Each number is 500 + 50 x the weight over its row's rms, rounded and kept within 0 to 999. Layers, rows and columns count from 0. Numbers have three digits each. The size before them is the row's rms in percent of the matrix's.

# v: layer 5 attention value, 192x192, rms 0.145, rows 146-181, columns 0-191
# o: layer 5 attention output (transposed), 192x192, rms 0.127, rows 146-181, columns 0-191
v146 111:501537506416424469567482483446482501575478456562507504514517485515459526481534549553431476490463507494491419501496499571517452381503499508509566555535529450463424422512574468528611493467443487478529476455518427525493526541408464502453556503525528415450510518484478511488557509545513465487548464392510399495470578561529570533427565473532417555461462442541553574498500475552524591481482476577466465463426481481446435506599483477496523463569572449433451527327436498449573598532533437478532490413509590452511481478483468507467460420509464486600571603435457491617510571559437495433
o146 105:566502467572550529515526537531556449370561516517507577382570477470497509480482526415542475465407534578513513460495610486543470505398562584435531441470531481463457585558479562509438580470530486462485388530481520526489477440535513487504483502508461483588443478449515437530526482527443490450409486549498554542511367557516594574616472492528541443508530492484504511563467537469490546454563569563527519600509411506534546456431463552502518491504480483542547525536549470481518443483510492416507470522524536585555480662483489504485517489461542563460482515583578473373551540456408522556
v147 098:446475501522555445520489596515565453583503525537521373520556572591529513499458487528578507434503526500520543401457462491448541390408460512477482503508481542549577459461454484432514473577478466434560488483504458462468431478441492507396469485492461487462423454528545443631487479477475475478437536407492524533508508477493522460483462495655537438516553468461469514524586587533467487461563499487525574601516539523539540632514429486550477600558394493455465590510529505521571458534559544479446529491473517405563489558495545485492434521511416451407509428445469427500476554436469563526
o147 103:500538531475452469514570496499417411454477501546555567526437505474444513574495479553421466475453440412461585560525447496514494555519503439382566462476432610401449571497451501603590503478560488588526451452511587462533511479438535521561456479466571405556478462457412552564469418524525497434664571579502432522535487572525465551544537482496444551411485489483477518502510505490507527482408456532597508538560478560453478400506565487496546474487502427511453512527436510513557536497508459493484495438525559504397434518558461556530505460452534528501462552494561448558545517395548472542
v148 112:539421446556435495433451521469497440510525530494480523499504476527442437438401361471482389570547500532537511456517540480530521520495411544500469511464524428392516581422511489391533426442547548616551581448477555486497501467497512498446548484507545556488464533465446490481482491471544503556572466476397482431455438450498479440519591444448518459484494459425501451523532556403420513494493472515448504491573460586497504503524511470483491434495454599435518520590563461459484529499485444500409469543602529516567479431517441459441399572482415438455507555534488448491462551501467449657
o148 111:486574507493602566585428605575554518475494487573496456551531456451643542559521572581460519482510584569409454578475353476512498471527507484507520579486584571483568513491555416572618501470367477519471505533414408511524503539531514575517472477453538380461475447529585609483506434467497540452567541464503481526594437541534478394540467442429534521565525493524487492535483459594556560423572478501516480459438508567537575525529503464543536433514454534536475509525466463458487451468463513495462501508481461455504542509535579454501505470462465511458508518443501442491475453478537511462
v149 109:518467509474593510458516511525423494538501449478477490498341532536520475479472478491451527481481549437543495500476587518500522545449567506377514495488564486445546554478502400555602492506444454575485523531505462514435525410446493404522474535608453458506541470430520515499526538504441514433521472566499493559494436597413547542483584539389461464533576541453535448512536431523516498403484545523606547414482458464580435515439508437459463483549580517571418485476458551504513415572554538495367547459441446545512510554483490453466502486552490528575528496406441570470499511498372451536
o149 107:620467496496465470504453457506597461472436517633473466399590587483494508519566549397599475489477599471443518585545530528584456503478480454483545418537515482488430549533510569566535489524552468437538471440525451491525542609526546564560530517476446526522462454415443457526559472517556494550472498450530437493487537445582525417475445573532511438572468442408451548530500395548563492529459502468516511542561551520419562539516512556443545570472451495480522548437531436465590548521475509540548473422418407511519502512461537471489497556408512488484547566428430536429536488481592506469
v150 114:509543509500471568522493435534439523532450517524621473516532439521541491529482418446448501492545498579584555502460468450533559474421554483577519553540480442459500513530558550514427549526464529479527538536504505456525436554467500485415350461452514540639479608597511542449461499519563527545545594583529445467448503505557550398494484417476446538457508497430615512472561546467573623528502467475469508512551621469479433437535544523511512514605544428569579473424501473457567503477469498494443499448545528513495394458470520445556550540569510424421496570524508458540490503515478441468
o150 110:491484523530542456489444508421455433531511597467469561523524481487470513449535489494506533515519454441476430492494563532453539455546539581553487423540545574533518513476485509594527454520452416483537441551444418498517472496503524414584520575353442516450581462563466491556471512508518528496458474502499542468463390533438482529489518494518583573514428508474428432539522570490451457499464448423510399498474476607517551509482538446522569454487504435495499394542431585574476474407378447425508479516471502438551516569525434498488400450607518564544494412445456487466427456427603575463
v151 096:469532634567524525588535453503532467482439521454571437506555456515491492523636504440520471553512467488477584473547500421507440536400513511603483586531529443448480434495468573520524541490397521521477482469349466510464522478489460466558488596491563518457447600523529503489584491573512542509483612475456498490522445539514541387444465533479432522528470623568526545468602577457512559487516427584583439387449491456525539541533520481510534486502498471527535516478475591509488509460438555543518483484475513503598567554505527512439405391559555492513540486513540457481470552440495463485
o151 098:455517406508509493498387572454446558532533530570492628498519503453458471454424504456405531460446545571542443442426568551457497474520482498528548404426512470545476519415550440515489480467451456571491495530600468476554598501485534468486526576468491540543472526546462427452534479505482455513472553501539473500485468556514433638466581486502494449507568509449463532577511386556593543431543500419530524515473498453547519529543484473444463515544606463448481538478495457441449412471388496505554513499473414373431496437457394434503472537500491558440432415494489496442392505517512468498
v152 113:502473584558502485563511544468517556554488532387551479480592558474491537530530512515485572453554560454543509547530498487536463448536474418487536503549522470455547517467424474505413423540518524558504456526501568617423516500567616549522544434509524499617550506428562490512550494494521500591520440600459487470482458443494535489576486548467533399586463506407443497431515523463399622563429452531505549420523559494538505550439507518500487555499523533393454495503532477444453592549457400466511568515447380494559542584526530427547574460510498466585469495523504484484542421434484463552
o152 109:482541461528503446357532521507489546482549348626467510509493428495486465530504511453451463625555490527432527507418436559490505533536477532437401501487476473547462570488428480468492507421576441520457537507506488464425507460566504450490450498526456549425490498507568548446454483523557581445459608477486448413548496457491512557520408493465519539520522487504441531578472483481509441495583555547460461546541515459499497493528535476498522542632467476537496519508489560559456506351526609526498423545481541456469483406583554562461493518479533597588472610445522498454417530544458455437
v153 101:474452429463536502640471478582431538491586517509538446535533553449417469521554479484494450581569544469543529504504603511518549441554515501509543550482460476520490509587503501601458526471448590393505453458551557412513502554499486554510524513496473602499525485451495477607555510563543553488501523537444513411492571543628494465476424449561482455506422484459525458423515508557488523524584516497448484593546506532448551400539481487594523522495432487492377597424517605443515529511550540571480453444561511569484560531596473486499542513503524471513529498440460494411534544430525601531
o153 099:550547588549527574501548437457420561401465444496498429444505462524552454487461603506549509486465483472467459528499491527457476608499570467458522491518423452556535490465536424472512453529517416580490494592434557485536440429541436467502507476498488452484529499452540488553508526529419562465511468530449486506463474452387511531529541579513455442538565511472496532480448534520524411425518418408530518552427469492459475567554551430432516512536602515473520479398474495518375490481488572412454583455430464515523564461476578469490549443536451675544553507510542463465464370467512434522
v154 096:450472555543540575534497553409511573490447535494448483548429501510623604517473425492378519474479558502544497558537568482586509554459628479507507524480506546493489492510465502433556543487571547494404506519445553468428460469543546515609436444441581459489444401419562588460476468532484519549520465460488491545529479492408457542404524465455510502498445504518549567458492523595502542386533495522543482441495460413487457541499491482501563393533534601494451436445441533518533475507502445477528519502513594508528529521538479467542430422447548398548571507523554547458619516483423527565
o154 100:479548509432564452512527465555545471468563525489445535440513461562512499495503491402615484477526517436482487536437524534542448419506490560549512481390498462431545569494537604551608462491447438406478485422487468428449537434487524464382480540573458538467509510532589464541494467448520482491483484417484482448442599604537460410515503456437596480467514520440404498517517422514518464489498476472545536556540533414478505456565426502455415538493528456581488560436452436437499438494468497525474437434617486437478427544502516523535594541514538506494545488542463392454445452484496369463
v155 116:541470447569492465544468579450562532417562462532489475467464554454580595465474551476486421475463522531470432484541500517562536527537446567556563514465440498494465552508494405402491512466564428579545485479475519477558469495570466508507424413486400465415453437453539554414458524526501402495476406434514463451614577523440455548511458528522612398562469446463417486524512568536456469521447473487458426534507506539517534562455530488443461487443526549539471496514467485568487473552503491506495509537612612472500494537460551498416531587544423421556470446524513533357518481459412502459
o155 116:515490461528551509449590495532546432540525594525494497470563476493558444533475500582526500495520444442493575478450409451425468373505614481462442558431449501504503578478498589532582487512467489458412546477535398595489490503486409549458439487580602524449530570491524441586488440578473553464561587460495518578472514426491420431501634421485455485529447529444572496466519442413489513499530525523465499431512446425463505507543465517458507498485473514529528492465556497458532461479450501530550480485436442539605438458525544446483519450465592489408482595474491475603562546466493413530
v156 101:539489460428520449483486508471513574521515454426425462544455477599425475508577435441503455474457476516661534544467517476514503508591509501483441565514462496596507490571568495479505490502492564490428573506548519432535439541485489460525561506443509554565554431386578592427527588588478447566526577444566493499555487495565554479538491386505440561473474477522497481480502543419461505444561504546506505522504504502498443513548586513542562420552480531493483545466489469445498511486587517462434510432528567535492517500605506451491509417635417497498531465447453442423435509478459496665
o156 106:469534458516585417511542484558510456455428530595512499482484478559596469413460504524516483476474474453441495532511442455490540568374472548545458465469628585469487481544521536501526438574442507554582455540440475484513485455502459525380396574492467498504456515545443498535483557498517566474421502517431415487498606579506403488580527496546501530504447542489528424504430495592467455446464469460554508514547575566524575528452552521453528513488530526475420481494569523519549437517483602429594549499441442412491533438442550487448552532461402541616561508450517554438554488458548444476
v157 088:425523450524475511465593577579477457520551485440452463521478516598497499510485494526492482531453489566450492475513463561468443591473534442504490632510544494545479485435506479469475557504553505532541531479480455439510549596472412439478445567447468420573481437512540451502458457493546567530378606405482589611457482421481490501432509452572534509506556551498516421509557522461480470537496538386514452449540575428467524481460434492568492576461539445486502453521507488533416453544543544402462638408566469521488496536481429529523410506550527474454565471557557513585502487456565607494
o157 088:517455574483632437582465479369449503536567533585514492497491552505483462556481418522470539495462501428521550512486575481497488474421451456480568420552515549437508495451495479442477489474388611520566577550583450530462440463552572549532578566459632533494483586519402595502514469517520482561565404584496468406518478497510475517536459492497447542500564485533440495428524526486473477462455423527532530532533464554521440557434493456448522487452489572415469549372470505469585563507550445546508566478498568526456520584518426494541587487551487470506484570454452517493495555477463444531
v158 100:451487445486498490439543579481539465440537564475489452531526454543453458530465474573453549510493556406478558394378556566464556644441480526558485533457458558505482589549404572525546497507492510568524468529511417447545499546525615557524526522556407456594469460479520487547535484479530490604619539515568550491566531491557492530455497529548458535517530489462512549422446524483531444483467446479446523539503572523515534517485451491481551490489524432492633562508561440466545474422469530477549466489530452485562388413499477617460531578548512476529493447441539435484437475582565434438
o158 105:418555524491534387473467517561486529534465545500517508586429509411521469519502458511539397557491457495469539522578524473529493471538513564431494543598515507553550409498645436438480482534527574501470475455529449459460523551432523460496529449413430567538460498448403414563483547501444481393487533486362532548511539395500458426488586497512456504453499462531518424493463456480477477544457486455498470496520416459448377474522557428574423414534436566427538497524524491494479481512520547631454529559492530514501611539512481431559513488447472524509431493482538598496505498416534557541
v159 100:568539457596530492495430442415603453519506441550603411533467511564529568453497536477510566467572396467487488462414473487471556510449548449456540546550531520390443563476572401592536537426459541418554462480477418539492582512541432494597471569495569503444502511570537388472491415550512487456550518540511481518493474476503481453480516535476556604554531563437528518586524508579514493527556373524548505467478508417552454520471562489522463417450505523534456509458426504487532535389523486518524502513457536462432536583450440519502455516488482513448565511444490596513521432586472478543
o159 104:528477559557469471511477604565485553444496519474415529528575585426499493440440523503423600557601494471537541515476534465502391449569489462545454447488458456493590412475532584466476521538546490513523525531533580463482422519389561540457534523477467524541544505456490539556508596473523571526623482517494532407515505480504493450471556487532512387536445468436439572471404564522519602474612532508538444549511517556470601464475406438453499499459455370513528492480450556534548553492472505470479564542529425519495451455473506500563567540415532537465518472544531527498438560481493551612
v160 094:504516424495549437493495529461531573531453536483507536443411564478466525542439551515598514488532460461473495528488478503581519563519588497490465383529539564499476516568564441520439579498527443506496535490427482524569562495408569416494522472450472426534560489534482589521418555551477538518584402441556435529496473513437521515561619539428503525524435510555474410424391498457534397521498487482386499581500531547484580509454431405504534463458522547479496489488513516592401479520496417556482508472446517371509518491522588473523520513519586513482525612467469461390545462482540519465
o160 098:445615514490455491482510554497514514529505451426487366478547529542519506474502508471516437514442493582506454547448542453478466516500495431584548438554522537434552420507451562488436461478438483498478457478525516484509461467555329583450524492542542560468447453585560395494485449515497522521447529587512509488496558511523423489511494484519483496515510462511538494556520506480397524454566491554480556402535530515537464431534522404576519495511443487473410404485435515454575567548562580538578463537544466600553526554510467556512451451434504527516350437606382557595514528519542457503
v161 096:520558538523496562492469462480460480445559561565572423422545477483568476502501524432578564511542481494512610527432473499569486484441504546549420537479609563511533500546531427504478404490539515485510452461473463493525532509507535466558511551562448528552459539470536472414439528491617471485455504436465499369501588583479466604629509553524483485489461537450386528489604497434466477464427458388434514466502453498479541535537550551516436600428528427487535431470494503450397592500512516520480455492455558464574561548573414453443488515521508529570454494480522523445516516403427463530
o161 104:445473489528569518520487622454451523586515405483495513568439481526488608512424441571460500499566552424509438440440420505482503523575464463457508457581456484503560512398464561515529485498536436560478514569459495506544556535534439517551438501474453509458515497431458374453507497482388591553517492522583483523443437481532442519465529474548489439450475435456499473520449525493526565596518456555498423513480461484480536517564440490417507469506476637435462555492541538454564394496511525553591393583412483504436510516535512497595402505464431543530488542507563525540606525570465498488
v162 095:443524583493506539505570528428549468421476496483515529513489441432494499515509566528448527508658531523529415559531554527475555577497538487416549495461520417556481574632557576533455495518500518440491480450545506478536465521508570511566439474516446586466527481568564531490564528492484411492499542536471484427569486513415584492493509559486538577603457523535473561484451430571477435505401509534530416461541632553522522541602508586564474485521485560516456525491534548368444454528497442410482499487479463450536456539482494491464592452559586578440569507542550566518455527579500493512
o162 097:419430458495524405456488451528464559446455474518490526494598547539558477527503460464513487507501443437538502510484438437558436466433369565625506467513399569566494489532419505476461552515526610559535489386533530562521532530485496482493505570472461514511517529452539485461528547521484497491420529486443496532479466502460524494455561509559564417462462540416491504481466499479507413393530458427360472496400402422491572597469499436466469533572544482463435504494548522527449554473500600619467483475486555463598519501534575571492512437493418503486383485578522515529468498484433546495
v163 103:410503511493502575495423390513508516553440545496559496470439441581510472470584487516525503514534493569554517452535483534445472377561485504541477595445560500491483464484548562532538475515567430554561531451498397556446503446485530602478379601482549499559441466497475518621491500527564477485471496523478484583447606489483482516514534371546564499438494570409428431524577450471475535503584502453535473559517433403535462459415462436499517465529459486498516515587493501453484448472470497480523447595519508495509489357406547533556481510379476485489559449477534548441481509514520448538
o163 106:495528459443558492508468475539491503500524470464562590540462594526500492547515579479516489498427511452506491500517501530561431572434536400573410473519437502513477574481503420495486434539442509443441538540511565455509510468548550452503588437496487398484559516557393575480482487463507554397590462477516469394483414457441556549474537490606518429534465465490510485516402517507496455541448520515462523466502519626471560499530503521527477469404561456568455580493526497489493458501539419524410569419569395545443518406627515529533465598530498485438434448505423441468569496521408539480
v164 106:464504500470494525575434452481595523506450489619516486447438429457608501537468528575455442520523499501504541559526412478487400499502537547579554442510456587385492577507381441468461418512531509502523458533517449516545438454508481574520489510456537521428537528535451420467438565454451473528473488561522509490534490397504469414438554509433531500505479543435455497447494443570487498450473490519533506571502434429556516531402482502563549466482521514568425481587510463419606409552504482475485487560521494501412522544388606516546459440459425512436560419444523499485500518363505481452
o164 106:579528463490482420408472600585488532439496576438488497554511466468506446497478494522540499592536553537532528463534482528503479526504532424529490417443436437528468514517578539516469518506460573550475533420482446446510436498417407493474446492557522441471558412540564493495453415501516530518551440527454462563459566500540546490488471544493476471523484542492427480489488553390474539572471555468453460525502537560459513601623584571473460543424464388446473451413491521464489453516547472514423609381615480461509501466458536511387531592520529485479377482479564446553407509518487516446
v165 103:530540499431423459511458433471479479523464567524481576479442509654509482542397449497572549509494526415440530517540442518470460500455550516556496522445456414528433424535479577517525523560497423497548553513546494503525453525504518539502543576484531439512533564543491542522496546518454468547507591537343525495421434545501412535495469410638392525477429468450523413486500540535429435542507488467530444539542535523460557528460503484498577560524480461552534466476514457469494515572535447511500444605472513426576549569475458516498437432435549505507398563439435523459434548411463534603
o165 100:483540452536575430547490561469462534544548474453471494484632571428460476473465615559467587498540412527472522562500559455478524458569438519474549501565497551494567509531495532532541440503513466451402448476448615517541652471517394440423419480550483484451469475548479528564540405520455455479588399479542557414548484466485553620584441531476422582467463521562507586447450454502481546442451467484478488536543488492536515540550527560594400474417505499447474541510517556498478564476502558448582575447462450543485496488447487460518493503464490487503428473496500440472533480588510472471
v166 102:515497453581437480568498490506524476521478504519503455498551535470480424478466507465426378524496448532440511468599454441445489479476381500563463499490560435493553576513544414525529442563507523468477468526549521544440415470531497532538451434461442480401491514516482449503480594512449421423477431482488317527538540430547497514531615520570451438474557518505477482482605566473439519532481458530583425509452415568583528478406500527441495487420531572489556503532463461532500548513511565461422493551438486462501587416499499546470533530491412448588430502486438527444495467453391461540
o166 106:512409523442426542456479501480467451530494568570502542444465471568549536524473536567522513468464557513486510475484421477438454537495585446388407516507530530634419537497557516563521554461513471450440465549467486490540531477536538570508379521511509436517475522408571562487573478602534601600472583484544592478461481473500519547564433433505497472470369502455500484515466536522467598420544572502481524575592587423427495492550484560601543445474490472480455466447567463520518500490409421559557545456541534482544495403537521487562541512549551473487447533406497485494497439518497550534
v167 099:523568457579482522488449450568537440375460458526553534545515447409522470518417475546466522554564431506586546474482515478573522449523581457521543544484525516431485457450450499432495540413477525452604478578522509528505477506434567616489460530495498447537517549487603527460498554501573539487611555565485472481577571467449392481512485526489483596539465419523554510434514439451495461469355476391476492538588564515453504469515548543513579569481500526525540446487488476494511464477484535504507532416504450458527390461500435537415461517470543497494507607498476477374439441510440532580
o167 102:517504500451516501594476530506494533529589538513381500515525487473540580475572527443529471490539463533428424499544482378357468483525501545536583437535504426580626537615591569475467477469535461546452438451451429587536496511532478425547594464505435504520530511609525479494507468502472429533611551497503476512490510448442472446494511410484463492541471551505508467502413556474540510504586514527447398485514460515559484483528470512480434450529560559428443464481465601486555452393526493487471447494503537585467476487482516477606570462431435515560565456426471519557472574464502559446
v168 102:502500591580443518499470518430466515449596625489454523525502555527411621527565618577485505514444498425470507513524559557469506471449497415489470561482487556466493509530467616487453531465460449493528486444506539407465625553534509548489473532443486491532431455555480549528523484542518506574515551535597501355502523497500503555593499580517526391575495490439471525505498564532532504437506464490417473467502439512499531524575479571528533478557550473476538530474529541584474575547535611471482440348534476500531453470555540493549459449492574449453587456458555519470573502516446503574
o168 101:378522520471519492578548505494558511430534458556569530434559393485558482445420409433470472505456515499369512548474398509507473447511455441460534516578390519491439535531600481534509470466588516542464467515491544486447454375476569469493516561512532564473594507467458480485555534576431535356475381511470528553506553495496385539515574557526420477480452469518506495442539507500454451609531462508558516485443473471422558551402469500419376492497503470530445498554491465520492463431500431467541482507507470494426497439484450520552514479539511511557486477545532486421448566443508455470
v169 102:518436509429471508654489555430458512584496477494548455644496485524514575581534506434464489480497533500443475516533533558532460422556451495455521484560458511519374468549550480477488492503444556448476461510486488424487571504495508424498609507450525554492530429501529526547437434558565505485477434565615509481541496527523497480448496502493538553389498593456502490479558505547643456471511505432541463531552412409509444465525412513502511429490453544488498462477470530496466548482519466509541610469612556540514526506625421467562517501390524545545534528499541527488555507493631584474
o169 100:536513595526532542409507472510473531444544451456515588416496434513505489515465544443499591458459524454594480527412497476570531537433566558521525436453504488489540528521423553463505509558491522459585500480505540414430393480517449457537467528479527491499500477520438421476564495487481478479469446418479495503485514489483477506392555475434457478555451463551550543472508523487397505429465451544501535575438570507448402421543563435492495492547464503540482580467493494414499500451608419398392475542487525426556442608509613449503638559490459603476541460472565515539439430487477433528
v170 098:460470517487458489481407491494536515501448491513482587535478403504581466524452612446423543435562458455480519435461420485545430552492566514455536542495605561373542510503535559490457523499405526550458473509546445449486468501498528553422587508442431452540476549458461465555483513480511489455514557523544549619412419443574530530488456481505519452545476524501497630466495524548558505383525408526489521434513483490431486510510570464491523521546448457514622559496476532573601531459503607519497435516595466478481504394461511404588498546426403508509505509522540517472466535528471406463
o170 096:460524448447594486566409562614486529506480496465437576523409464457457529476515572472549428554555505478505560496585573539506528439485481471493463544515437504508540435500434505468438497468524538470523552485497480439524484510439516490575518467469461506567502468545492489565539524605521535495473435515504520543531646546504454607559489384532520495512508450440511512544510436476529542530393633425552529557391478557455461560354530511532501547488539433474477442556514523515498473580469470518518440545459522491436582559505548568510496527588628519435588422456511430462551492509495593505
v171 108:505442510423495631427520489497483499467524511429435510482468472525384538575525489433436551430529489413500470594436483553438502511424456437527460480504524432425518530576463545445522464535480533518485459575565534539437541653555520443451648480533499551587519545505587435528460463452499424578462571575533498560569484416480542520565519494599489598515388489509462500471492483534443409450436498493531554490475480410504577495456452558477552546479482523513485543540491476462435437468446453469492502471382482482531411439515448553547501532451536460519478517515413492515482505504550466571
o171 107:412490534536517327537523490564490499501468440497507481559543494552526533537590469550449469521457556551477527457472511410527533488508388533416536435466479531554510497509510499495494453499587492517486488438395438455466563476502489548536493443533457421405384547523460500515575479553375402518417455431458524442515605550515502498500446515448408514446436472519511539472404473441434536548511525390479491485576535555478457416507518516456467454550560480487498568475497518582410589547543547520450570541557540516494530506582483440493475581470559455549506565494550505501443498439406546426
v172 101:501440438552484517544566519538538582555586534482551501530517577424518552421471486501582523526559537470474426545520459460523631561482417448508485488544542520458530564477479461488438490511514443495561465550599477552522551470509533519613443464488498455469490522551445450509446490521400465433615389469566429471470528521482427539682532531459504570583565484450459528532508567582425569462536460467415517490465488537555518518463483492522553497490428448494452473414525548554396476494515472414535484414509463442451473532449481518464460490476443510447422389537482446487511486610482475503
o172 099:471581529498493394500557594570500459501428482473488449486512499538517421554538388509445505549524513471439570523426496560495434538498560476465484535542446452549496532532555512592539498453549544423509548554487572622411409521545487487480466546451506483536567434561567533515499513497621606550529577615517513517495564403576515546502514511501538335522512519550498559464498517447455494467495473540584459510459513502493495554501533522515503423522552491499538515540483436532591530382486576504535557563539526597466525497545438550603469494494497436545525531491496498659465545480509555531
v173 099:507507486552474414512504440556485428532600524480512468419503533487376524515495510470581552469622444602437445519461491514497488506509472491533487421513554448522506456606475582426495459509539482570448493551524475525398553524508534452473489569509551616449454538495439480438414454559550516370463505444520591514581531549484542488568423580544432556495571489549462367481530507472524429463494568504508546543398457520582517477507418472537586518523515464462471428497498597528466464522506499518492529488482506464498597453514431528532419549390492543514448481508514504575552531431471402505
o173 102:500569524481513522484475486426496463543456455497584468550512552501524552497556487516337448522480523507569508465440575524477563456478501553508558562474520486426488528431504427510521502464572543517509501555482577476571495517461501507552559380546484415489497414509509447413634527475483626537504444545557489495411492417500434504565531469456553452412517498468525644523495419459461468535422457500473480450591567506466511503578489531569502431528549469427396524506570477519512598477516428457524521464434420504484502531494518504498515561567433396472520494566446491492454426472364530547
v174 114:501507573601426530535556545457488490450500571548572480522570471542388487472492475508425487489480473505432534510542500516484522495516540415461469420518520374606498445565531511536536576486514413545567491428573611492532514533441559530493449476509531560524543501496444468520440463507539479638433389566459505498547461558565600557577546478574492437455395527484464618492525538482493434564518506557528498486557503536548566489464554551472535436413545507401519489422451448470482474458556462450429516478490563493493569444519525591460464484481494576604547516536473574492419564480509492470
o174 111:394470495481468545467389453569436474593522559475488539514537556509474510526516470574563478493439535495539428417395469480504578433511450466521508435480442544466394554425535534530463484504532516455475478524503517643427444500563484522445527476580449424405539492575480530533540508421461561454552545437430499449537485481434489498495500449520480528547515492560439429546460517489454476431497513630470480571483571480425453506514410480554486481605536546593496538568496558495475479471438558591463629552449541490534491562445539460427483486511513500501485556511565552417535417514455467596
v175 107:477492459502455519621454488482547546485478553442495506472510522554487509452464578504536484445557540514472476435509475523398527477567430570530447440450472597420333482512491446508490515519483418479507430445493447468519506515561473407585480522403483535507399584541514531436442551530504463535419479438494539546583507572457558509462490575623405417495508524577436534565579481452484433457467566435489495474483473516591527553522395592556460472474489528462542548439520369519465531524516503521558461522536533413461454438553470570465449496525455543431453538537456475472437447531481457507
o175 109:508515418526517440325588531531467435592512511508541567516545478554569482516416466530456577445421511466523539456441468512517552441462517411542556537538481405510593523511485504550497440506552555461489504534485451513486499534515447528471569545529524489600599485457489522477477414466441440436500497550527559497468453549425491605580568442429462542555439523522581545500460471550467507482540498554495428552517519485452507501449481509539503514503501521385410436486455452485481503547528447479510600511490585418546554508516434413550520432418541371467468569567441520538598570554498531546
v176 112:474553498468471516502427519499573568425458507511447627538416529433549424544511547403486513458448454574444534551536424405564480514492495430512516564500531455521597421498525505525519550513562525448472553530475431537475446548481398529523476447390562512550509506517482464559450444539523485413501554468492418610456521551500541446497562435539514512536527530501582528508643503519471488486490568516544362537538568520490435498501523446485523438588440406488490516528540568469564578469477549579467410549545456452583465520533518554516498432433494432472538486459513469460444615451443474496
o176 107:553509533466513546574424546522436478512519382458522620488506580581535535443577561486571445546542550550511456461478578549508445474494498456498472526502513493481557470514471599538531455456448514605484488445541603505534458458482583353524439571532573612492482521544508560582517438496511467525481493542567539500425458556503412624549545418475435494470413542496495494460489473490517428436475486500489561327481432492493453505432463536536589505465555464531473509525434558495474432536452485460481553380425511537467484482493426519537494607465521485489467514503489446503502427523505556510
v177 094:498509506464508511492472475568531581545481556496544583529502498426562484529585432437485469450573577555465530443502569570520462473440487443566442480505468520468481459495533536542443504474479584526398414476446517474499532498532513468488531437567484593479569509468467460527534576519543503430519558577588526440503533533559498443519413477520493478457575462475490529419495629420547458561429461479475563529520524439479521475476446364466503518545440469486480543501503486554484563505415566491469502490442535577568402566482608487486426512465439517469452549534529492426623361478613565413
o177 100:478558608504400541482459521484536461486458386530457532597321555582398372420494523480482482487358545491507517500404507481474536437575554558456524524496498506542526479570476419536547520582554423498549543455445529504536564419516432435548511521512479498516457504516524411441445454479530471481447491531522566503460457513487545439511567501560522500549491501539555564513503423515445529494539513463467525535459438518523402502482583470559526558470496452565539469479499465475587488448445412470502534494538530540491509442468491436466440467512452541479544356447522439573400551452445503481
v178 110:432576483440528463553479418487499446527412601567551409477379484543475501526368515484497434571459440444552468437514489455471508506529482567500515536562481511584502449492437482549405480478451484485441525525467539454457548503411548564468537480453529485421535435417452593510529558507459476486458470471486476521520449543516547441432577442583475526533439562566559487512502487541550484391537595515437597570446373524476456502497553476473502503534514482491420586535502453546581602568515518540510419518480555416507500440563547476548416489580450532534436567490522549534526435471471529507
o178 106:572444457509446530412564502493477444468593522550577502449570485445522569480514489583540492507399540564540581513484451541430491503549530368530469570454509524459537472621438480468569487466531374480511523464471510457546490470477450477487448478578496486639469402595475514613466501481502447458485530540518478592524485572565509480572427499536525496507557444407442531541533485525403458541462408564561547531492607521514548510534506506511443470511517468517548454457532548520487464500504495516571530468507381482461560581427467464557517502546522444542549390496510399449510441575463474506
v179 105:521591518507463538380449464378497426532433453507485545450440458579446532473502512520522510535492576451406404530467482448537481513468490500417481459408526447500493408523549550466580528491586469586477484484498464493485548538554478479437426540507510577486499568592515469370493453547480515573502465600540487436522461521455574530500517522470450581538394557510407383524481466479503463547557546489511530547498428507473528418464524476492457428537525469505409431527492505550525432591534488512537499461375531567443487447514466561559423568529543561563468505482399563527521473545482548436
o179 099:449440499548456518576430571491584528475531511477597493477521615507445529465570440396504509441510512475536589514540499498465571397493463462500534439497430485435487574418564493564375399493537496507510498443377540521520505519490441541496540426501601518422504437499510502508511514409512532458481477499438486459523446463557527454505476446427533525477410447595563558518552608524534564515553467513486523373541585523559592561532425520558475528514550556582572571516495507590442567456539512513507589524467468523507532506481503419416478482455514472446504475583447465437494506567491464519
v180 100:515527555514552554540488452528436514480528547520418391508542570544489485543406506577526563481524572449528451479593543530452487599562594510448475575503493535457486525587471519499493461597495460470537504433493570442407508507456547479568432436511565477487551516520412476585590493497510438450486486500482523464506437569447531516461493639482421376481523547434432515506435531541511473468520598588627479460464497471500516479503462471500476419497540580498500536453466507492475517544471418556408590487388477543489424565542513501561564428419560559428485492443499468497563463460449474479
o180 101:477451462453406453468506499510510450502522429463552424472509460491561534496603512403500442512468522470471561428489522516513475501482391497523546478500478403510472505451488476504535555484487494477545498575406546498547528512461404488490467593426473510510490493421608451412555531527460455483612397528472492449538543480506448521421455492530460554671477491464470528469532406550453388453469478461494498622520474496412544550482475446580516523498427448518491434465496467536507474579478522513480371388548456481548485495499448487468514542462487453516488564609522477381451377489460491449
v181 102:470488509491403426524403498445601536500550558591544542570442530632526514534505443503497480489466494486530476500500410461446464507448481525588496519470468547485532411358496518506533445503559519544554560490565563540507478497501450467542513561463493508510452495516491487569480586590415577580533494465401567549525559513544611495438537516469546449521487521460532454489560504369568502476543553493493510517510472497584439467474539527526600622519526462438542455501497444477521586485472532526425559575568511538540470444518463508497488517410513478418442495603541562411437473391453549457
o181 099:507536493433474585484468491529462499544570465407537617575591476447451464548447437541472454509536598552443566463501536515511512493512566433457523494585549449458473450503458510566498417437420510491455459491430427524503510497516492466473525558425537594516503583568411577510481478511562452510514470501537426452399500458425509591553548511476501581534470499596410552490518509545487553524476454555473467529545471497523559428584544446477445545525473448444415531542558491462519426540552509439530530489487466666424553408493569516437501605517510430526517468382477491486491428478524474555